Weights of a small GPT-style language model, trained from scratch on English Wikipedia: 4700 steps.
Each number is 128 + 32 x the weight over the matrix's rms, rounded and kept within 0 to 255. Layers, rows and columns count from 0. Numbers have three digits each.

# layer 2 MLP down, 128x512, rms 0.264, rows 55-105, columns 384-511
093112218180056118144134100149056143089108075163073139134139153144120140121114117118187088098204152122116127057166125147167090066180128076077110142071125150104126143165124090152146138160100000061255177074106131120129112136113106174197211129114119176080164121103129041143092148083050095168150180093118086171170106067202141216114170061124078170188175164145106132065126174116112107140103
134122117173133095120152156154100114168154096109147152183156095137119152099115107151129097137151100136113087100128128103133128095096111095117116115126151089070162075155171129118170153171087123139134138123150153110144127127081076078126131092111108124142151059182111171085151119108131133116142109088156107072192116110121108132117114107140138056142156125126132081127128161147116153054176
127085169120164175135076138114121117131161145104096136106132151121089105064139181132141184158143168156116177097090154151140143094101174098137117167124089062113099115105121103113141143081081134122081116190149117101163157150111161124180107135081087085101119119094108122125127115162122095106127087169148113150102140176136101105126128108137118158121126102149075172142127165111142079094206
154138117073110147095117161107099099144070107168160156153106116126088161131168104073143113085114133170120133170132129193089127154181082145140143136147114124162125123207126178096175089137151112158163166131110161176212093156149100073074162102090101120116163129122185203082136126100122131147172238108175142163085093094171159125078082122138145141093186159123160168059090050150184098112137
119107167147159105161114095097156129133096158134142187110136127134099128164162072131126121088146170120101132098067068134184128087099142116066113117177132094112184128101137123155131119188108169078135114084124109161127121166094110054094163135129076026107111198190150164179093110181150115156166160132176100081092137051143126111123159083131153132098086112146166178105146143112146087067139
122144077125163161082149191183100110154151125131139068066163140104100155171054137127100147166163162175075117091144128131165118112079114163074087118123159160153120108181111075143157132090119062152111127138124112174101123105129133108167117162129174137186124140144103146143196079078100105138149116137093126184094103153140144133125149103102123139133104112110168123146124142144113096108105
139149136148105151135148121110135115087112118137097096125174124117134093110173156124164158145112125116186085131081109123121144103194126136148082113116138091132111153118081177175136069072147169131157136165162059141134208163135161122132090132134107137145111062126090109120102145089108125154118176146092172107122134192134155056146149160158164119103087146042186090141142131109161220170130
165182119108121100122120118145164158121175109121134174144075141121104137175142160112147133077150145132100139152148069070149118144095121095102119141129176153098117137162104145125148178127101153088158128117069122162121159093125106122112106146119106109190148145080119115156126183188162154177115144093157127146105187144149156136130154110126147144098116158125128107087150131099057186121144
072099159199128179137150099154113136145065184114156061123172144167148139145159169120042110136121145130161097111126123130103144149128163096155111135132154096129107148123144122139175145114165116120148148092161166086173136140107125145112135175121137128139063105123149146136122149156152168147171133128098151122115099128132140117143131063116157097147166106193108126111141150143125123184183
150116118159159199055135117099091190122061184126153118106120130161141071117102162123102133100116166143185086110135081157101082081126124131102132080190096127137135102130081153204134121130078131146166151122126100090114130103137137150105128101093136056140152151100093136132088124185163117175162125088152125189161102184088160139108179115115118198129179219147158152158107119088153082149132
119128126170093180149115132110114141132083106111142153116105125114124120152142167126054143142157122143085118084133127189213114178142159070129161112150181157105140106138060148139155159133086132116106100191114129123112135065146079114093116108116097134187127151113119140165084093085110157149138087108149151143155090189146114120132054102103167178128114128122079119130158107092092170138088
116104102131158132178128120080101099108126153130192116103093082128140134090150159152125074134135152084118113136102132114128110120085178118046133163112155141157118063112154086123080098155138087096098129177115137125159086084197121100121126093185125106117165104169136138141086117157176198110113192140121151102131068113175115156133136134146134131089110082108150159162103134173147172159144
123134140137107084138100135191133151127102106137118203133178111135137150129120153129142138124129136113151103101134154164113147167112135155153154168141142096164184193116121111128089168137084118151137166124145137138139159140112156074136087110073131159105158099148132116205106149153042049175082133143131122111102094126108115136156078099172152103157114230130168154130172137142123114079107
180109105147086122146164131114100097126122116086168155124131118131104144125112108119150112147070125116131086111128117177083075136090184152122113202102139127189163117095187179097080047150161102105183118140054131121112145167074098152123150136199104062118128084121157141132082187124145154117091127110137094117148074141171107149132151132133139123128119095093134086136166162170100105101098
143073087104132161127148113076141177146208161085108116085190178122150087043115146120137115095113143177079126096127151065157126075193138076083088161105146139130102137100118100150136128142133087107065091151146030182092125093122145181146133153095111133109107178105117104145098185134147127127126136136105183160090162115100085175108152091094099168162106142140118095101090181095082157049171
093123109172157078130094060120153106149063139094088115128145077153151134143176095141090082136172126091097092155145122146151102128141124108178117155074145112083129103163193165150129151098089156164101207138161140117135105149075110106169062200073116157150078145095146068166158134045191120058136154136135113169170106135103137097124075143072116146128171107182115072177075148146084096095124
155144173147110125076152123153155173118151124140092167097125130112078089094094143063125147141215175103172117140148093161116133139120088122052096128107128106089151155120049138119112131107144119091088156164136111114104074012148123154101142113100114211113129113090063116134108155125231114120121123134117138118155137096051091117171155146165105079125074070139122128126146086094172164152123
148173132097124095137110123084122136098164169173084112156126123133156102154177146183117122090119190126152164160097135132159125144092145129151051100153109111124110135105101106118128125119122149109100143134100135094075118116144155111097154178137131137113102078081083094081173119151173159062127159158121109127163120088168164096113167126120160129097172115171117086185214141121132133105129
145094145142110151140113061102102127129146158106123108106091115129161120174136082117111065086201125102176163183109174130108127155093153089115117073108156143095137134084090119142106190080153139119168161198151165139081160085112131083166130118024121097137164095102115130158130088137118162102099129154074126090152195143119156113159101140113194168148048111165120106163055062119120106161118
173104147114090089129139191108174052177101139141157155154079154107088142194100116103091113109185146128108131148136092162106099134159090077128114111126085146111173114093135149117142158138161135139126108125124055119127160104166127111079110100050085127131156170162099095146150166118138115149082126119144086109104142113095147166181161139142074078120123103112133111161094117076154142115161
153114099102124153134130149131076158146172113125137067162203119166158162179141138141151129164121113193094129123119149132128165184122134157073106138111156114155091128190110096100161103087082132109109086106166077135170165158094134158187133211087063125156170095158106124147121209185131081175094141108140211181113112141135081146057119115114177128147142157113104117092107176118138105070075
144159104100193130108085135136090139142089097111141083125087102103135174191124163117188128084129128150103076082136153131143114165108129144094095153144109138110126187158168133101144120105127123129165111147144172164149060112113168097106162108100046208157093148121099144137065187146057140116109140144130095139100119186148138158111122152156080086118081161064083153112136143162124183130132
182150135147222114132158125109124202072147166158119107160084155170114082201104135123088158120090140153072164108126221047158144097148077153118172145143071145109144090137145164170090157129160107086164131086081078121072158102172127071066090151140142073124166117098087208059142121131089113110115056135105120103103148172092127149126092147068113107111100127131154080114147121230112097123134
095119108151130149100127129179155186151145125051145143073063120127180126133148153118055105180146125117116135140093147107091073156137151188139140165174108100093076092117179102160137136151131135125103143164136100097170139106120172142136131100110114080117108129090151135132081140134108159201153171206113160133071114130102115131159123123150143072145128094140120124130226136065082174105136
127131106139091105144160180123139188128182072108123165131071080137107147159147160116143127143103067138142131110103149143114110175158140116158131113079121146157158074103024178101152101125123147119139109167151158144099116136137122111121188107110094140130100180141107097139082101162125082116133146149086123132129115099214114149150108125135110157157092134079169100131186111141114094142140
162130128094119133080111054098131149123121153097113106133085111084109160140116099207204159130089164082178159136158105128157147153174109113090133145143075090150122140154101125081179098167108119117134162149102130170143134147155149127104155094144170103097096148133150112178131178051153069163133073154109156110110166096084147124185079154128131129075136117170133140141115072151154099187140
135110131104102126135154145097090177174128186129133116113109163194131148128100120100100097129163156098105121143156127056162089099181150153105135111113160108085163083153087092080057115127117115141149124076154106167171049067153095085138128127101101128112129145137131151131136100132094095110120083115094118174146164029118127107057147121079091132146083200085060051119109149140113147111116
072093153120059140117187152131120103149067140077125128124074178143172132131125163135174101116169116137107116084108182100168116100122104104141120086138109060163127141130099106140140119096151148083128107138134162157138149167172152107167121191164158160165183111126154085113091097161091143130133155056107138126154135112096127150148117088141122122138147159064114085120138119095103130163141
101152098132129149107097076125149195110149158079179117121131143128157146086125140092155123168143099139093164112109102124122116158146119066191180141127123077106090071111065119101121167110158167141167092126104130127123091080117114148117146144129078159088122145149133161178087112094181158115147179120106117123094122152141112125172115101128165155127181151112186112095144195128125154156138
073163100066157204168129110078099095124105145117125123122179050132114107127108093122156195192093093152096059163141165195136121132093164121177154115097125112128119111161160124135105116102145122148124091094169139146074164170188143163124072105124154120132114035076174120170192112174134145069086085154123137139130184177117144102133086135172095197135148116125045134145158143197122134124128
168130154122167132124107184163161176115150072109128136176157133134102179147070129103105107139145118123150133103125138142159156119123089127103099131109094117157090057122109145147139079115107137097166116116132119145160077163121112103123129171144151103090108109098095051128204123115082086129155114146135142101106104129125093096101044159141108086142146106155131124157091135168191119057118
070067150118126148122187127110042116209120094147121129124208162100180179096127111148093119144160106075149158129108161175117146136139176067093066137074187117078029158203058079225118169142126100061124111060042112132107121127060175109143199105089142189135088071121099079200144094117114127174108135154146157167147104103164103178068056110139080101158213195143115061107122102106100123153087
124106096138162186132120125075111158090144084186125147138148121139104122102156092135151118136104074156131108155160131134128165154111140125118082105139140163130141103133137134131159138074112142098117135116120095170137121112123123135108112099102165132112149146130170084119093123113106095090176127081114094174116133113139106070091112118107146202132142120140118155087157102145133100141076
158133144125145095110121113203092070141122111128145146134120146110137163111137159119173083122163102123118142126111105144085126146137151098127103103101109143084099070123172147085106094110176126125123104162075128139208142151119071160093070128148162119135164138133099100116114127196124127116139160109175071135066086159189177114176182159017121176109185171214143077075139118191144109218146
156123125133116130105136109153145135095118130144078155131135151151129128102114181150138087127174155124104164134094149034151105073216090098079129129099162133099084188158136113169152115122113126129141098167096115160101175105167095145099103076180093141102117139148139099151211068163131107172115131080122135122162108091127145123075141128155158147119172163121106144080103150158128102132103
092179141114108176106129097094135115078166153081145078066126090121114212145110121133156108121122143115143077100101109121127130102137143126099196123167099198175069091119205130135134104105170093125101155133130158158164127120170123166085078112164103063091153149116166103169150113102133124122144087187115122121145112109122128075088130127091069093116051190117086111044163113174137102103070
133111112098074127174072074136079147095109148132098128175103143110117137120088126135131129124184144134146131110108129147172155178134147113105090106113202144178119092122120104071134155096091135105120114199123110099131180164138129174128113118143143086126129179120141155206104133172103122131148117115168126190128113182184085109145078155145133105205131141117086110118099165171134118157099
134106150177087099095135164127138188168119133118128094093145083120135177106127129157148090138123083140158141134092119077165130007037158129148086143127121099130159179145121084119103167117175113131125164115117148109162110132095175100114145129133093158138149156191158104166187068102195154171123088127133078152163145142095151147088133090109136139150158118110134153182195088078149202145099
096171159106116099130055069170142103076113116069119101135115141130146104107114162165136088187133103123092204125086116114120143160098118142185144091194093143192136127088089130170147119081125168160148151094104187141119157144108166114070110131160107203184122104179100119096099169100104139093169130095220119127079127154169129185080102147171126113138110095162107152104135100105178122102174
107084096091147147117094088102093157119104139115136098106184111109122150140174122101117091101144121079148140112146138150153128040103177110110141105154151182202087069086114143112103139131116044150157142111168177126173122090134083076097092100069132100133153153104138168139079126169134130115112082128090100102165167131163102085154121163117104170135130178125077130081096137080112128134133
090215102175113153145169121100107158110147146127198110167142150138119125160071156094137142156144122150192106145128145144173119128062129038141153154152134099157103139062106061169107119110165129156104141136148079113123098187135171079141143108124139151131157162141174110134119122137114205196106062122090131125124125113108115118090118158175167109143089160169139173113189144043157134169139
194164155070126125142146113116118099133106100075078173154116135147110123085140139108159112121083109127163044131092073119080071107144109129104114090150097143153121160086137129118157128097146124103162128085065156148107120131154112091119113141173127160148107170161211131119153146148163141167175121071153135087164147156136096070081111149154148166090134111062153143167155165143140140114130
106084115163135228143199126113176109121140098153208134075105116139111173133043132133148145102123075101097208110165165074132098153153150162142121101148113098124049115189128078076140114126107069167106148169141095166141158082103146120131198078168108129088086119141123139082173088148134170130151138108112136185136149136064076089111110106135129130162146155034186140130149099142084143094094
104109138175079139112153139153142077105133132134121075180138120134140139151130090157108147095109069093165107118129095165147129112022142063106171143135166152096165157112123081088188162197106125112073158128162103137090125143167135131169143100116169133094155161191150143129148129090188130144090127156158060114165180092103094042108106101126079105143170138125099060179095123153117072157131
117077172131188140130140113149173126117120134108122091156126114056108109147163140174111168119178097141084126133144130123151089108102096110099099121089172173121063129168124144119143164130128129085172155155161151165037090172136114175083143101091136142137073106095144088150142163147101185119105109090184153185133124078118147088113147076106075114134071119122093108181104150112091077071072
119163180092138182105140119119188181123135115119114115104137121109121135071154064144116095081130116107091128175192144080127064128127099137124137075076089173152061139138141096124154128154126144115109111183121158125124163151124096163143186069186119151158133068118106148101097102129120094179140114134130193087081178145103127165124153135120126154122165087171150139168127130103192103111086
145167119101093113129123125131101151083166104098166069110112099102065149074062105101092113086156086123125057108153128136082184101167059097168095094119163126069070153109087059072148173166128169081111168173139116174147150102111113105108166170124107094104103079138148100113187137079144087110158130097201123134155130208165114093154090118146113124155158105115105117077123115155105185115138
111152131103176117133139170161166052067106107144105162148159105133105143124134101116068131137145136153138113097130170137140041112113089119103147112110048136113178166148217136126139143138195148130137145129087133119113107121114124129114100133185165149160119148165212110165128109138168148098080126126137143103120153133096151100164154138065121072117151191165164147159145090114157068129125
085176175154128166147141156176118143103136117101141157073063033149150122096154148142119117102133095116106078116108141068137152060065189149154134137131073105123113138174181172125174088122138129119108103163154149111182110142104115176129131114152134177087139110106139141120102151151123082099212198111152105132159113165125143124089152135123188116114164131069100129128188145075159125159086
127081128153150084103177107119132103179059135124167159064122158135139153116107113076093153131168154177094097132196138108128128119136153081138121170125129121088086199135132152159112121145100085134058069103081128123104158138187148126155104076133107151183127172137148074114142140080133143087155131093168145134182157111103072162145130083187079126128130142116125118094158127146119109129172
138127183119125134136104123128119149078140059129164160156166104139088112085101106133172148138173117125124118130155132178169114148093107173137138073108098102060131132203122150142144112110155126184149089148142132145183168108142171118099086162096131066116153078091099132091066150144096147164136144144114118121153189158185135148157142146160133124118116096137058135100087086111142163088105